Part of a small language model's weights.
Architecture: LayerNorm before each block, learned positions, no biases in attention or MLP, tied embeddings.
Each number is 128 + 24 x the weight over its row's rms, rounded and kept within 0 to 255. Layers, rows and columns count from 0. Numbers have three digits each. The size before them is the row's rms in percent of the matrix's.

# k: layer 6 attention key, 64x128, rms 0.0741, rows 51-63, columns 64-95
# q: layer 6 attention query, 128x128, rms 0.0833, rows 84-95,116-127, columns 64-95
# v: layer 6 attention value, 64x128, rms 0.0662, rows 32-63, columns 64-95
# o: layer 6 attention output (transposed), 128x128, rms 0.158, rows 64-127, columns 64-95
# up: layer 6 MLP up, 512x128, rms 0.163, rows 0-113, columns 64-95
# down: layer 6 MLP down (transposed), 512x128, rms 0.15, rows 0-112, columns 64-95
k51 098:152092126112103129059111094156118164137092120120100166118135102058101172142115167122129130153122
q84 096:193133080140137129150151091121121108115193142140102135117130064114178146155148145097156152153110
q116 115:194154088163107143148147123116127120099190123116108099131140096136148128176150143141145138136145
k52 115:148097117119141114122186079135107167123152160134139129102135131132121128152170150130136137153128
q85 086:131127082154159114127116127103094131102128137137140136105095118112142121164104120142142145112151
q117 132:147148092162140125156126133099112147121103141168147107126122114150121111174123143143137153121162
k53 124:164155130156105115152145107103103154135146145139167097132111136104153125141135127123150119136138
q86 094:096144160114162093136115125133167167142125129122115119129151120169109130115135125164148113090137
q118 148:106122191130158095144108154110161162118123141120100131100168121186112134135123147160134110126148
k54 098:115206088111119118143158150117150095136128138158106108144123139178137095083138098115123131137115
q87 086:127167134151133131117152101150167154122136152143132145141126073147123132150170148128159163168125
q119 108:129150142157141102148129132147178152109159160149139116119134115139116145157157153177160116150140
k55 115:156153096134115143124187095129114131124139148105123116113122140061147111155188141114108157152127
q88 093:180133118143122146141154087098132110106137133143115138118156107148129118121172152094172141117084
q120 110:156131099141127120119120094124120126106161138145102149102170114123125152103166172127199136104127
k56 105:124152100114152141088131090130131151115161099122096139112103093078099125132141137114129141178112
q89 089:108105163114148145143154133156106146117186148098100121156163175145108150142091149127124085125113
q121 125:106110137097116124151125125176103139091148158086112137148174127153113123151091149129116077170131
k57 109:121178122110132117135161157129163088109154133131102131109123125165127124117164111109062127109115
q90 101:103090135134125154130110131153108160124129138103155142143099158081100112124074154116113115113139
q122 107:106090128137107142128134116129095138139105128106175163152118120108118126114076138110118114128139
k58 089:171061143132113127131102116147091126122133135111130105120140133091120141143096135139137132133138
q91 083:130115077119103114157106107134132139136166124127124112144091094102116116114136114132095152185142
q123 128:130122085135107127123107107160132157154165117109155118150095109104121114144145109143121155184147
k59 102:141072155128111106143152141119102117128127125156151146085147160067134120159124142159137129120136
q92 101:115105103091103139113100135123110104140084051120155147143133139092089109076111140133117109103149
q124 128:132109101120115155111109114104103109147089056131160156145141127096111131059114123128131110095132
k60 100:118071142140118100122070128143112144153113116127111138131118135083123139120088116146127129142127
q93 094:147133134147121143150156152104119105103128108134117148140113118132132102096115134109181140133099
q125 133:121138136172119136164170144108118117113119127151130144122124119155115096126137149110162151169131
k61 115:163148116157168194128133092117124157119150143125143100158141104106148130142130137125169156147152
q94 095:126106098098142144143105127105125097163147065129142121134113125132099088093155118123142121129149
q126 115:110114081114143161139101116122107132166123061125114134129116089122103115081140108115129147149139
k62 118:123095135128110100123068149129117129128137085144125154121150133127114103068096130127179138122138
q95 098:146137120138110128172144104092146140121137137125117095123088124126119125150154141113151129114160
q127 122:127139135118113136121102118117162149123126136125114114133099126135132154134131131112145114132153
k63 115:115156109121138123129097136085110113123112121156135117093126136111130084123152096131091142142097
v32 108:154135097119150140094106140123133131128131132179108106112127124121125112120163092143135114142150
o64 095:184087146139139132099116123137108091120148149140115167127172108084123172143116111135135116132111
o96 117:177087140127136139094099121147100101111129140123145165126174127076114184153127123126146110118137
v33 106:120135109099069100095112093153115135130129138064121153137154126108119144152146118118140134155098
o65 109:114157105117143136072115125112076162111107110123134157152136119132155131108117167125162143148135
o97 114:084155098098142123097132140094083173095065106123143171117126122143147116108127157136150128135138
v34 110:138102100126098127124166118107142097165127087141138134109143136109155113142091126090089161144171
o66 090:130142120162108165113117102132148201146121181109100117116072125143139105174152126101125120137132
o98 121:142114116151110139097119140146138166167147188138089107118090138108151078144125117096100107147138
v35 114:116165087073163124156145104130113145089154143082130098145147171133131080128131137110139099150117
o67 092:137125124086164127122101176117084098121166182120154127138206178096150114142087102136152104122122
o99 124:121149092081146091137087155109117101124163191126151117164198176110134120118123116129180117133138
v36 109:081129152144138122158111062129103136140118154129142127165111111121123142121132115110100096153112
o68 093:130158139133147147151144104104134081130131092114099138143171148194158151127083127122106132127129
o100 114:129158124129134117162115118098138073130135094107130141146178145201147143122114140118139128122138
v37 105:163128130143118141142181161121126080151105096125143116099121133115141145119130163100112130109136
o69 095:129131132137112099150121093142140167124106156117117109128058142148129138166157151105143120135120
o101 111:129104148164106113114115109143142173148134159125093117123077141129148117143117133107103109152125
v38 112:164127078111147117134143164105136068137132128099118144135100166130138126139140130097109126134149
o70 115:094129139110120092163136133152143124124078142106158102144139157138133149131102103125107103106139
o102 118:082127131121121086125109112141139144110099163097168140141160150132126161110115097112153113109153
v39 104:143118171110096177133126160137174132166117156139120131094131145112136132109103151111137104061163
o71 089:125117153128109150137164107129153086132130068096099145126112135107143132128104096121119119144140
o103 115:133104144126098175103164113154144090139121096087112145126107126119146135164111116107125131129137
v40 103:132127110159161110152138135107107114111113126122152103114140130149119138129127122135162125090131
o72 105:099140165160157163150148119132151144109103165126118109114135150179157134182086127124099137111135
o104 096:073139151168183136154124144128164124117102141155120106113128143153153101136101108123112146127130
v41 116:162120057121085155146127122122157089169146117107123142120106119125154138165111103085112160092161
o73 100:070129168146108137145159158159137180119102163115100148123110157143151102116104120109104106129123
o105 125:078126156146112144124142156169123169127120174131091152151111158150124092088121158094127122122132
v42 106:116128145154125117162121122155105102098141134136117174136127116117098155133147127126113158133093
o74 105:084117144114133086130154143139125102117136081088143137128129143156099113116139101144121104149125
o106 114:094122162144137105151132101131118117119145082073141149155135127179116133136148122153132124135116
v43 112:127113160100144161115108118136166136142140125140137108092108114135103138117126155103127104126165
o75 104:133120135146152131155129091097115126133118124136092121135098120084128146146142103119114138165133
o107 119:115109120145120120123134102134125158136129174140086124128101098115142113130115114085119134169109
v44 096:149142094145111146151132132110131100131142163191126134128079150143123119146130145122090141093164
o76 097:134148179124135146158128165167150091131124111116123122110120159147134115144097101132096090106145
o108 102:168166152138146146146067148153154071144146112131139130150147160156139141139114121130129100101156
v45 104:141142115131162085155113144102093128107139158140123117156125146113109129122112127120115119116149
o77 104:122139104123128081136129133133150113124110123129152138140159144159126142102069106141104120081141
o109 103:125137085127163079127136130121142110126122127129153151154161143170137147090114128141129154106156
v46 112:144137133149089155122132132131191127121109149113117139115140096126099148117123174111112122133131
o78 090:158092155121121099130132164091141087151181059118158153107126141096130119116129098119126091165140
o110 125:201106148138105140126140136088148072142179068090154137120128141133137155156131125106141115150140
v47 095:147161108133138101127114122111110120102133122172129155129145120130158105119125150164162135087130
o79 085:091099130125110134102128198151123118111162167150124134111146123116104086087120097162113110115095
o111 097:107126137136122146128117182155120141123145162143113108132141133115094121080151140171128125126090
v48 115:111144108151122140131110118133110125118111097120113124172125093127130123114155114145084177136132
o80 108:125131151148129140120134121106112120122147165114088169142145132154102114114131139119108125140120
o112 132:118129156135138145140137139082116111135126123124094170145128137133102101110131137124091147136138
v49 115:124139115094141083153112105143111130156112133119147171088140104127111094152133074173121146153106
o81 108:108142126114133165130195133163114123098105145096132129129141096147116111127126110124113152167125
o113 118:080152121122150138124159132167111146126093132113149147141163089156106102089136130131142136156105
v50 117:107118198120142131123126124127161112148097136112137129120140146126113159112150175135125069127183
o82 120:123131132124121110134109073086148128147126066104106113143140137094169189123130163123132129165123
o114 116:111126126124104119139125095098175107129128096088099089127117140120175185148118143113116114176126
v51 097:132124145097140141154155159118089110138122150119152140100117123126121110132099141087161105131124
o83 092:117173143102135134137143099151124136097133106103129137109119129166173160168119135125148130139140
o115 091:106152138126138102145119093147127120119168098121139152121133133170179150144106104128160106130139
v52 101:125110182120155120127160131114100140175115172144148127096131103114108152118118097108100101159139
o84 094:110108135146103132135144088137132153099115113109086113095113085163144152186147137135127182151127
o116 105:111097126152098119135135114159136136123113097122098096080120080147149122170116113138110141150106
v53 106:111121142094131126119127137125142153110137127113128088120138126115173104096121161106142095095132
o85 103:154129123118134150144098112098119155139113139136096116131128120160151145137101143110119137109133
o117 118:135115115108137141127113143121130157140100154155089104112114126161164113132111134108110124113143
v54 112:100117152132095111123129115148163164139133181091145127156113122138115156083125119107138092166140
o86 105:174150131121124129150103103074131115176128078134134128161160141156155167111099142130110148104137
o118 120:178153129112126127150114100074137090143108078118154135128144132168161173131112127125123140107147
v55 102:119133170149108090117107118156160168092126145151118106155128127125132144121131157187107166174174
o87 090:142111142133124137150085109083135126133115108152076113169146101112113171091133160140103176118142
o119 116:143114143122139129150131120089117134113094116149084102143098090128120157116125146138094198112154
v56 113:120147103178115144143120158122152093116111101151131106117109104122148150152169136114126138090159
o88 109:077114176149128160158156150116128130086088128115093125119127137157119124144085108127082102126120
o120 107:063098170168141163142148165122131156099093125124088144120109123159116101117106140116096136137117
v57 097:112129137141137129122082133141162136101126087190126085128129106131164139099145134144121109096153
o89 090:116109120120157130160108119128148136134090112173098135157139126062100141104117138133099125131121
o121 111:104107139118170160149153112132120153086077121157103146152111118092106153130126138116098159115129
v58 100:101115138100166119121137095109102126144125148182145121123126129126148135135122087118138100128138
o90 080:114087126148121159117115126161084109086104175139087131125197102136111139168108124133114163140126
o122 110:091113108137115121128092143178090125109087163146114120132195101127104131141120138136141138123111
v59 105:129130081146096085127093130107159124128116162155109156136113109132126136122152136119143125115115
o91 102:122149115114123165137144163137139136126100110122136101143118140183111105096097109140088116087123
o123 104:136164109129157157122171154164116163111086129124145120108095109201135113103130141163100129100110
v60 112:100140125118132139172134098139108149172103178130116133164125138133065140119087183084142121160149
o92 105:137141103120130093120126139102116101155185076153135140108140146131151109115113129125165119131128
o124 112:173146108127121114147136126083122079158201089122115127133141156189158132135125152118150132138133
v61 125:114122130130128066103132128119124116086109116102116108114151142113138097098158095119097162159092
o93 107:171137128142131161086116100093143128124156152077128122145128106168122146179144104136131130139134
o125 134:159124120125131120100102122093138122141148144090146137120140108125146129175125074136116128136133
v62 112:139112139127155112111117159121123122112087099133108122114151144126140096111104093123171100138107
o94 099:130103094094142100116146132134132121129096132140156113140133103099155139130146084142144145116117
o126 119:107100094106138098106166121142100153094108149116161138109137100103132145136141092157154150111116
v63 101:098168095122130124151145113136099142091150116146150119150129106138119113148138138125171120086114
o95 092:104135149144167161124123150125104090110157149137116161118133160118107111132092140145124103104110
o127 104:105145149141171145142088144095121103128152124152112150147133156138109119106126146153137107107120
up0 098:107116140127127142152123135130156120123097117085140102107136160098084123093122125081134124127129
down0 101:139109138114129135156092089134144152142128108136099110141131163077158121105121114133089173150104
up1 099:089143102147121119097077162162171125127113142132125136114120119118112129122088150150117128100131
down1 094:149149108126132109115132138154162089146144140124092133171052078105118138134141163090121157149145
up2 100:102159094150121144111119162137093138137135156101166146130084126104144102116119149115147147123117
down2 111:122161086152125087105167099101118140152150147145157132130117145058118079123167123148131114111118
up3 089:118104132136121159132095125111133091090124120137143137148100155116136112119183108196132148136124
down3 078:147136144146172085127149110117134114169114115108101125142142143089109183117107118105118096174108
up4 098:087136165129118121090105112142131113114137117105124154096146154108112162075123110122120155146129
down4 095:120156118131143134170139142141106094102110133140080103135141126111154124150130125162115140095125
up5 081:128074132150129117129145124148133122109132112118108109111138097097125147107126158109135126125116
down5 086:154137176110107121115118144084111138109135145108076131151130118104173139117121123140119104162128
up6 085:078126105136132148141111140141102101113169138120141144138109130103146111103156126126136143126093
down6 070:095114136135132117099170182140162114136096078137088130135126121125088175140110109145129148163153
up7 108:104098128148091108141154108120119117096089146090122128125084132114122124135107116115073121171114
down7 101:107127160184134161117154146111078096137132158118110152142141100106101089152151136126087136169086
up8 106:133127106137119172101107145135134097157128102112156150151107112120139119130138158158145175080145
down8 096:117165151118146091165086128167116094149093134132123155131114138130125099143123125128164128117134
up9 105:110106120127104078158149147157169096103104112162119134154067157108127137104096148160133141138100
down9 107:144128134108136121093089144172148104138079151139095145154064095136116172143129149086144173109129
up10 112:119102124103085162144123135118137117118166117135123140219130127108094115125174113104137189112142
down10 099:121123161140104160069096145088144091172120132128129101090157119111130098142125130127112088120110
up11 115:090118109128079141091155107143082126148101091095144126171104137120141109118108108118096145122098
down11 111:110159144108149128092098139139131190128092145115120072122174121129139134138142134136116130140133
up12 090:111141121166129118143124072110098116155124115107147136220111124108104107083161143123114095130162
down12 089:124107145177149129159120122046127130132146122157109126113093153164097120117134107138102147099143
up13 129:137140107178111122090088156153118111117115132140119161141087135116122161143111168124150133113184
down13 136:179119101097099159107124133132164144105151128078073130105139165144087109133124144128170107129080
up14 088:141140112162082117107141099131128171084113146114169080117127112125133119124101119089103137160097
down14 082:150119125090136139155122117087105077107122165124120135132098093172139119108104088176110141145080
up15 102:119147133097098146103155147165137181123122143144141134145157068089135137106116174107138154129156
down15 110:128112122139101115171106210080150106125062171157136129116063101125104156133138105140148138120176
up16 089:108114158132093109135122187135163170119112125080146077150111114131123149160084102145072143119164
down16 088:126083132108174139139139141104132137112126099106136147083119136135126144144118157120143085089161
up17 103:122136158178074151103102098115143129167121088086136121126117135119160137066143125156103094113143
down17 115:146123138144094138111165164092163142124143137095151119128149114156182136105157079096089122094143
up18 106:124127078105135152131121130139140123146150083097136124150098096107167109136138124130173116125146
down18 105:112167099135162124117149124102107072148098098098089096119153123090111141109103121157171139137102
up19 104:137146077170085149125136082113101117170161138113137146115105080119136132124126117140092127060098
down19 110:159098126149149106127132092139081143133143116120132136142109182104128107136160125081135183129132
up20 098:112149105135102140108125100161121099097180107137132114122098129128157124127115161115092118118162
down20 095:122156111123104146139113152111118113115127159136128129078116116111159084115167114138128097182127
up21 092:121114124122114137097096154168118162118102079099110130126130094099117133158120114107131172127143
down21 091:183137163111127102143132113141134122169127145112117108144092131138157134139121149144123130096140
up22 086:087108120118104168120154127142156152134151129125114130128115112134093143103129166171105141063133
down22 079:124099114139162108121127127141122146094106166120139165098136164098131118096171135120082083122161
up23 091:115148136132128148086112131114124127099092118123153172141138149135142155120168121147120152132119
down23 085:105125132114130130114140091156139115128112075135117153124133121206148142122122118132110124129150
up24 109:125136080120098189090116132141118136091187087114144175114126124124134131092123127078117119102168
down24 103:126109142127141107130156108099135106122123135119128111131146158156153124149120077109053145146127
up25 090:101115102126119080140109124139149099155099147143114116171132105123152093107104134174151152091102
down25 073:152123120105147135123092101118097177073171100159149120090114133091162185147128146103118085158140
up26 107:111157067141101162092105102149133134142121108092147106119146079091143102101140153160115132096134
down26 110:145119150153113132145100166152110137116122121104140106123098164104134132128121118111149103098169
up27 102:108120070119119136148148116146164128151137133093138117162112139130157142133103125062104134145158
down27 092:132120125128130125152093167104074107159174142155137082095115129106103139149065131146175116147099
up28 097:096124118154114181137119102179126127142140125057157138143137126098111141110137121094161101133127
down28 095:099079106153105134171119143121112144123143122123138115153108145084130094113098104121150155141128
up29 109:082126091149110118125135119150143114122109128086136108162090114125125139164142147112155134140133
down29 109:136113118170170155111158144128138109171117121106132117112129076079187116149130126108109153136118
up30 100:132112135146088163145120128120135152160125149135136123119135108127120150138099136116099131102157
down30 098:119134138100154130125143087144140128130147161112110130168146152121170153118122148117114140144127
up31 102:121124110150124097143117125134099105141107114139200106117122159116103132117143119170141166103125
down31 085:158136145086147139143122089112133108161128131105111151111142148122106126172128167084135121114148
up32 099:117124122172088079122102131147125130132118150036138117168128128126142109123063145125142124120155
down32 103:168140157079171120105157103097117101145122121134100141101111155131100123143188130123104159127152
up33 093:117094130142092132147130147124115112124130077148136146151104156114089106111145123150143157072131
down33 094:116118129095107137148132165172117085127108113127114127117111141125145153153104146108143110112122
up34 090:112112137102116110133129098131131161108105099084150144121094154102171148070116133100139087123100
down34 088:105137105140119151155118103145104116131104138139159136113092124144091123138169179101111124170126
up35 089:076121133100120095095135128179106129120108138098141156128101103098131107142120096120078100145141
down35 090:137108139125131130173142153127085168152141108133157136112131184085128082097132130112143130127111
up36 113:129085146122090106134139099103087122157146096126119168125126115111109166122118120102126130120164
down36 115:132110118141118078097114116112100078116118119155090127126099115135101161118137162085128089123138
up37 104:138153066153095127101134105150123122103134104133147098122139105104093123098114135107156143115123
down37 122:117135133155144114119116133143131137096122117162146117132156172084118162107120149104140116118159
up38 099:098096088140117162105119139152128111120139135143134147127137129124097145120100144116084137127123
down38 100:135115128095112132136129131105131116103133154107121165095122136057119137091126138180146097160111
up39 097:120131107135131135129112168118166115126144114155141117136098127129119143097139144148125093127162
down39 092:168114133146165152137103119133170109102160105100109121151120162111106112101117141111090087156128
up40 098:142125123117072124133155131127125124161156132136145160129106138113132106119108092088079071127099
down40 082:092106162127140105144117096131118132110107115140160158133094129139111079139151133149145119125126
up41 099:139133094155114110138169098107124138163163120158125097134121113126129148137129146122117133115135
down41 090:151118114090152149118113085106126113149139169117123149085138127116137098082110139123106103089125
up42 106:085132176142122132118137129120123183154140096134142127161088128107111110108135155115069151096200
down42 099:074119111149105115083121148131138133161122151139191152096087117078116144162146135153052112154122
up43 101:078175090130137155122114089145132147116124101180123116133115096100131140120129164097129126140108
down43 106:139171113119139130147144134137132114108107186157121135162127153096140151115162125181109134127115
up44 090:126126153121139154072067123129153155142056141130152143118121133119128149114123106111129121096135
down44 089:104129118130096109145158158125127082147169143107108143124112147160155107117138119154116117138121
up45 113:124113108145120116075123133130119111156125073136130109130110128098125093112148086127124144106139
down45 122:128165081121115147140122091122154111138152130136169126125111100128123144138151115140102186121109
up46 104:135100147152123157124115130140145165152146133132125109135156163085109129092087181142137126097178
down46 116:155120107146124132120163097127127113135180134101106154112084117127099146112120127172085120123124
up47 086:125098114119122131104131127153170138139085121135128132120117084130128156132107104126139135116145
down47 086:104142146103110120135140147176152165164104134120141120134124119163111108121144130115131116165131
up48 097:126106114130110127090155100138104118110099110083136145143105137118143137135109137115158098120123
down48 105:138125175121159138135117166102083137119162131095128099146108095190104132109099164105167182114155
up49 088:088136130138128192096117100128127165087158105138186116138096181097125128068100096134095106120118
down49 104:150125086135150204096152108127106113142097121127155143169107153065115111119140154123127146138136
up50 097:141083155160129127122129146142126156165134079135129097095149150100113100141141170127150135146138
down50 085:203124142135110122095144141182126126134110165108142152143142093111143116149143122175123077133111
up51 106:093113117127128131118092175167138129114107127132117094166126128103148130145109141114083141063167
down51 106:172115109148119109117110136113077101151125108124124120111082166153177056140135126137127108121117
up52 110:151127125173104165121129097102143155139131061118137105103140149115133110114101132133145143133110
down52 104:121137139149097106097157176113133104144115095118155116138198133087168098149165100118107143147124
up53 109:083117126124072098103112172158114139134133145100142108139056119112114124119146129110127147115124
down53 115:141146126139145103135139142120095148110171140162132135104132165125099102157097142145149154114155
up54 089:098078136131104139112168122150145129126136131151147124147126141129055134120105114136100171136124
down54 087:117135137081107114107190141114143161155129143138095124150101128142067150122134138127150080128111
up55 093:144127106113126157107126106150086149132107099137125140099143116104111097131092162087148130121101
down55 089:142135128160123128118106131163143137159132112127115149141106127143099122109134144120073077126139
up56 103:113129103128142120114141105139140129144169146117130127129121111121166134123090073120109154132089
down56 099:096126123141168120154130138083091170107147130162138136113152124134124143139177115122106114127094
up57 076:124129159131130156171132139095120085132142089121145125119129159134099085099100125125142149149122
down57 082:153119137109118112114090103129031158103107114096098170118117131105133132134133124132137114146146
up58 089:132089122069114147130133096159085144127124162129145147155168148125089158146145144149127114134162
down58 093:095162167178127107125140091121150117156165120129086117142146139150135155091159095097107128135126
up59 095:129175115120109135122121121124109132100138122117143097130123121100155131107122133097153109089124
down59 093:139133172146100172135114170112131106118129128125122130149122145133112136143134125151113106083098
up60 095:140117118135151121138149131133178136168123126103121108104116136116118122141118134098131116094121
down60 089:113138141120124089107147117118127110129131120074115123135126177123109112136159164150145133123126
up61 119:097121104137125125109091123165145136150124121125138157146103106118116155105161184155130156109169
down61 122:174147104099143183154097122122119134170148117120117121098149110080128144165111116134133127120140
up62 102:103129163182111137107154108117115126128124144095132138129129125120132149096106116147122167095116
down62 110:102114154099114167109119163114154153141111132102150115155129138083151142104160143127119154141126
up63 089:144121105118100098139124077119156130167142140119137143144104182117112130100129114124121096129115
down63 080:096158151133085113119142146138121167091151130100152139119073105153158111112116135146141117129103
up64 106:141147109164138117098115120127136097094127115133124152098081142107108140118141173122169131107107
down64 119:158113102135113142106152134082111074123141147129127154159129137071111130119117122128150117113098
up65 105:120092099122108146115096110141086159167157111139114115128144147112085073101113119137118095095130
down65 107:156127148134160142092135144130136142131139136149147160112112111135082122125125157141130126102128
up66 095:121102123130118163113117086118109124137137120099138119166128164125141129116130142149107177114170
down66 099:128109148110145168108135097165151160125151127151138088137163134123114092128125127137131135144159
up67 093:122097105112140184117103125149117154119133120140119102155107118086103133104161157177103110107097
down67 106:140102132135120115190136117154142088120085153165094105141121129103140208131123145120104140155085
up68 092:089121119137091191127142104130134118133113148087161123160134153122142167127103136113113162099152
down68 077:136104096113134107142128137087086124112115134120135142126100159115136105116109098117128106124124
up69 096:128105099152154142132146125144100121142097129140144146132140117118103147130125172123117125108171
down69 099:121108125102151143131096137117137121124124143145127149119151113111131111133093185113121157131115
up70 092:136119111110091099081129092167128117118146149101125145116123091115122157144127142150133148081138
down70 091:112125184101110103129119104066142179112145134128095155147135148089147113136125138134061154135151
up71 084:109162099126066146087100128142163114165134126146160092123131128099129102106122134143105151100141
down71 104:130093138154107152119108127118089133123169134116141112151092102040108125118111145123112130114147
up72 106:101114125151141142131176110163112137106099132123101149150128136092158133085094168120109108093110
down72 116:111153114128144103150111131145146105143124144124167145149135139120157121089131090130102119121142
up73 129:115138109143106180104130150158110141121147143101109137136158085110119150126085167104138159127127
down73 133:140093133127100144094074151097132166113139095148153113158129119105159120118145132125144123143130
up74 113:129095112127079158131068100144092176135127104089167119136132172115133146122109127154152124116112
down74 122:066116119133141156132119144149117120145120109128140139147127107255102118081114103120113146103150
up75 106:102089123144127112128125124143101123177145142158133094173138082119158108135035140122110107126130
down75 096:133164131089110153167133120135089166119110138106134130177122102112168128156141133131137132125131
up76 109:139139088136103093109147112127141123143092087140124125111100129116154123080128118125156133095095
down76 101:124116165125127104095144151091166120142114108138135140109141146157122119109089162140149121127100
up77 103:075130118132100126126127098173116126104177163099105175115092121125123112119113143133131147122103
down77 106:140137124078152106079106148175112125094123133092134164111124127091085136157119111138148129091111
up78 075:121086103143113156122163137178121140126169134092126157096142121127111142089127138116116126088127
down78 076:135114125098138120131096093119077154124168137123099145129119138160113104110138127130142121133173
up79 088:080128129110126106139087136158154168101129092132128128120155139119098124130088133145122115161100
down79 085:143135098134114111130094125168139120154161105127174132130144126121132101137136146138124087155138
up80 091:093099134153131140126150109176114145127089136088136160122091118124118166131049100122166147119120
down80 093:127120115072124171121115114127159196126128137159113108115135144158166139112102116121117066132103
up81 097:105134112120087126134108116147155166118100181125147109162121136112100144117099131141133113108114
down81 095:105096126122137162084153126117150154137152115119059152147132151130097123073146155126153138075139
up82 108:106137134130092151088136108135109116116117134115141121173121120109104107112127120087120117121127
down82 114:117095133117091132136119163151167172117120132075129170163136186076132137157143105123143114163123
up83 103:122123085120099097094107094176093158145113099110118170111131122130140155107089111124116107102120
down83 093:088139151128171173139093112149092111087129160123125111165149156180115149126136126100127141149133
up84 093:135132067153124080168162178140099110139144158108149130171086125133091093135130138132120126082108
down84 087:157114133084163146152119159123114053115138118155123153100148083116183134146133159135129111124125
up85 105:138106135146097137102099170148128139148119120143122143108119110110121106086112125092162092090120
down85 099:122173168140116094124096114119156145121136121168116131170116128128093183099118145126130116122129
up86 103:130131112106141174069082123154144134101141117110152134124159114108136140089138134162135135150138
down86 092:143148157155137155158146109125123105109104112104133121109130105124185106118158151173151147167113
up87 087:112147127133099126063108116108118200122117131149119095143117117116140094132117098107149124149125
down87 085:148131150104123107159167172168127061133125137129095110141166116164101138099130155161099118118120
up88 104:131138141128142139148137147131093107182155118140118172132088146119105075130144181106154103114139
down88 101:174142125124184128114097153195139123203133117175101178137126133119102127143135119127140092087086
up89 101:151074124129138136110109117141097113166137124138138164113147118118123079093093118146136115120099
down89 103:135133093101142114153147127143101124103130117122088113135170158159108086165111132092136106120106
up90 104:138127105136132102096133125134101143171138118149124182109138129109147105110113169103155127124155
down90 103:085149132121135105129119101113146135123123126105196173131087109106126128108126122165106146124120
up91 104:119127137150146124106110141138158107121161139156176100141137157098076100061158190167129118125102
down91 096:135129110155127104145150136109130106139129116118141139148080119163112161100137129180108175128081
up92 116:120129100124122144085164120149091175152130149104145107137136123105103123129105152122109111133141
down92 127:129128108137088142113112114166163128094118132126142084113106139100108105090146131169119143088119
up93 100:075110120117105152110109097127115153148154147126145113181117164103112141109152143113114105143096
down93 091:157107165137154130119088158154101105131131104163135169137088126097123117131084110119137122101144
up94 093:084141149160071103082130150124139130174156147127149109130126155128097103105100100118128135127162
down94 090:166141107074130110145163089162124128130159130142124132125119145105155109119124139134143114154170
up95 102:103113126149116112147158086145088139147179079073146130139109139121140120097129133107109123155154
down95 099:155124165138099137126201120138101119112129152094171134132081089093144164168119141116095160145156
up96 099:121163098145129131134115103131090104138168153147143162138064097108112138107109160112095140114165
down96 101:108163141140135105130142130152149116119184155128156142142197144115139143141128149132163089161121
up97 084:056110131154123127122120102144134147142123132102147096179148159133151119092102158159110108127141
down97 094:170121136123180120126162133117145150115149122148134130092123090179144110176099114133145102170147
up98 123:121115146129116154136087153175104127141145085087132111149130131106166098118092129141139119136125
down98 120:160131123138127164124092118140100116154102122111123152128150115170118145169117147135138150117172
up99 100:116094121164126107077150081154150129121127129167156159141134123113078136104107130145146116126151
down99 101:131140130142154110104154113128103150099133143137137108129145123126155092174093146108140091153141
up100 095:108128107122130128123134114156126123132137175131150115168093154131121171130086124116105102113121
down100 087:111105133137126108139097155090094131107137119130092143103089111118086144141146128147141080151125
up101 095:095140134137106144083145109150160148151106133093178159151151105118127151119129123143117118121128
down101 100:113116132144160168153134134132164107116112134112087154167117145108069137150143115148069100166117
up102 108:131107151095112154132139107124106118139128135121125140134106088118138140140080105118165083106175
down102 115:130106162113160146094131117146129094100137142133162114135110112101128138174121113121145100147128
up103 092:116121090124127131097124130132132154100097108159151101155142133112140166134134116132106096092115
down103 099:125146122164130097163099141149142154134142145107130128066131105138108104118141163116149140157134
up104 094:126092105110077124134140141119112098139089112147153107146085138087125133150119102136125126132168
down104 098:153147165109121150136146143095117152147124143131106124143123152137123162161127147148130137113127
up105 100:126106102129130176110126085152115122090099104123111127118143099113114090125125171090154099155175
down105 093:085122169088175154113124108124108107096092107114157131089158136081132132175168131132097132152135
up106 103:149101129132093141124141115124107109185179110130131169147118109109159114141116080128147122095159
down106 097:154173137092143157117149148112108131102106107150130134158181155114097109125147135128113131094110
up107 096:139172126138100168058092066124113151126162152112145173118103140116109106119151108120110114113120
down107 094:107145131122136117107154189092158140154127123125099141090110116146101125123123121118100146140166
up108 091:121143129164091149109138168117152142125144117106137118140088127134126162087128160063144172089094
down108 097:138095117117135142115144106173138136113158123106071128126149138116153120089111154167151100111126
up109 113:118122144134076167147091164140131167197105120130143144137125121105089117117149146148140159116173
down109 114:131135130149137161114087131093108135119074133151136139105132172106166128128123137097086149143112
up110 104:113120110143099127119099136132118174132104118139132089114113169142126183152133125099115143104116
down110 106:152125131161126077135143097101151136149118154140164124169071080156094140134147125183069136143152
up111 104:116125075142090112105125087120116159142122065147153121173145104119135150138104155134111137118148
down111 084:113149088132138117178142098106121169117134140131156126142093119115146111121164133104129076129131
up112 095:117148159163093144122146127096114105127109116091125119147092162122149156126138127095152124145104
down112 094:150112108112116070106103161121105112128184136134131151104143140148141104156137106164123125117107
up113 101:146133098116123095157168129107123148120151158148170099131100120124124142164078108111087093095127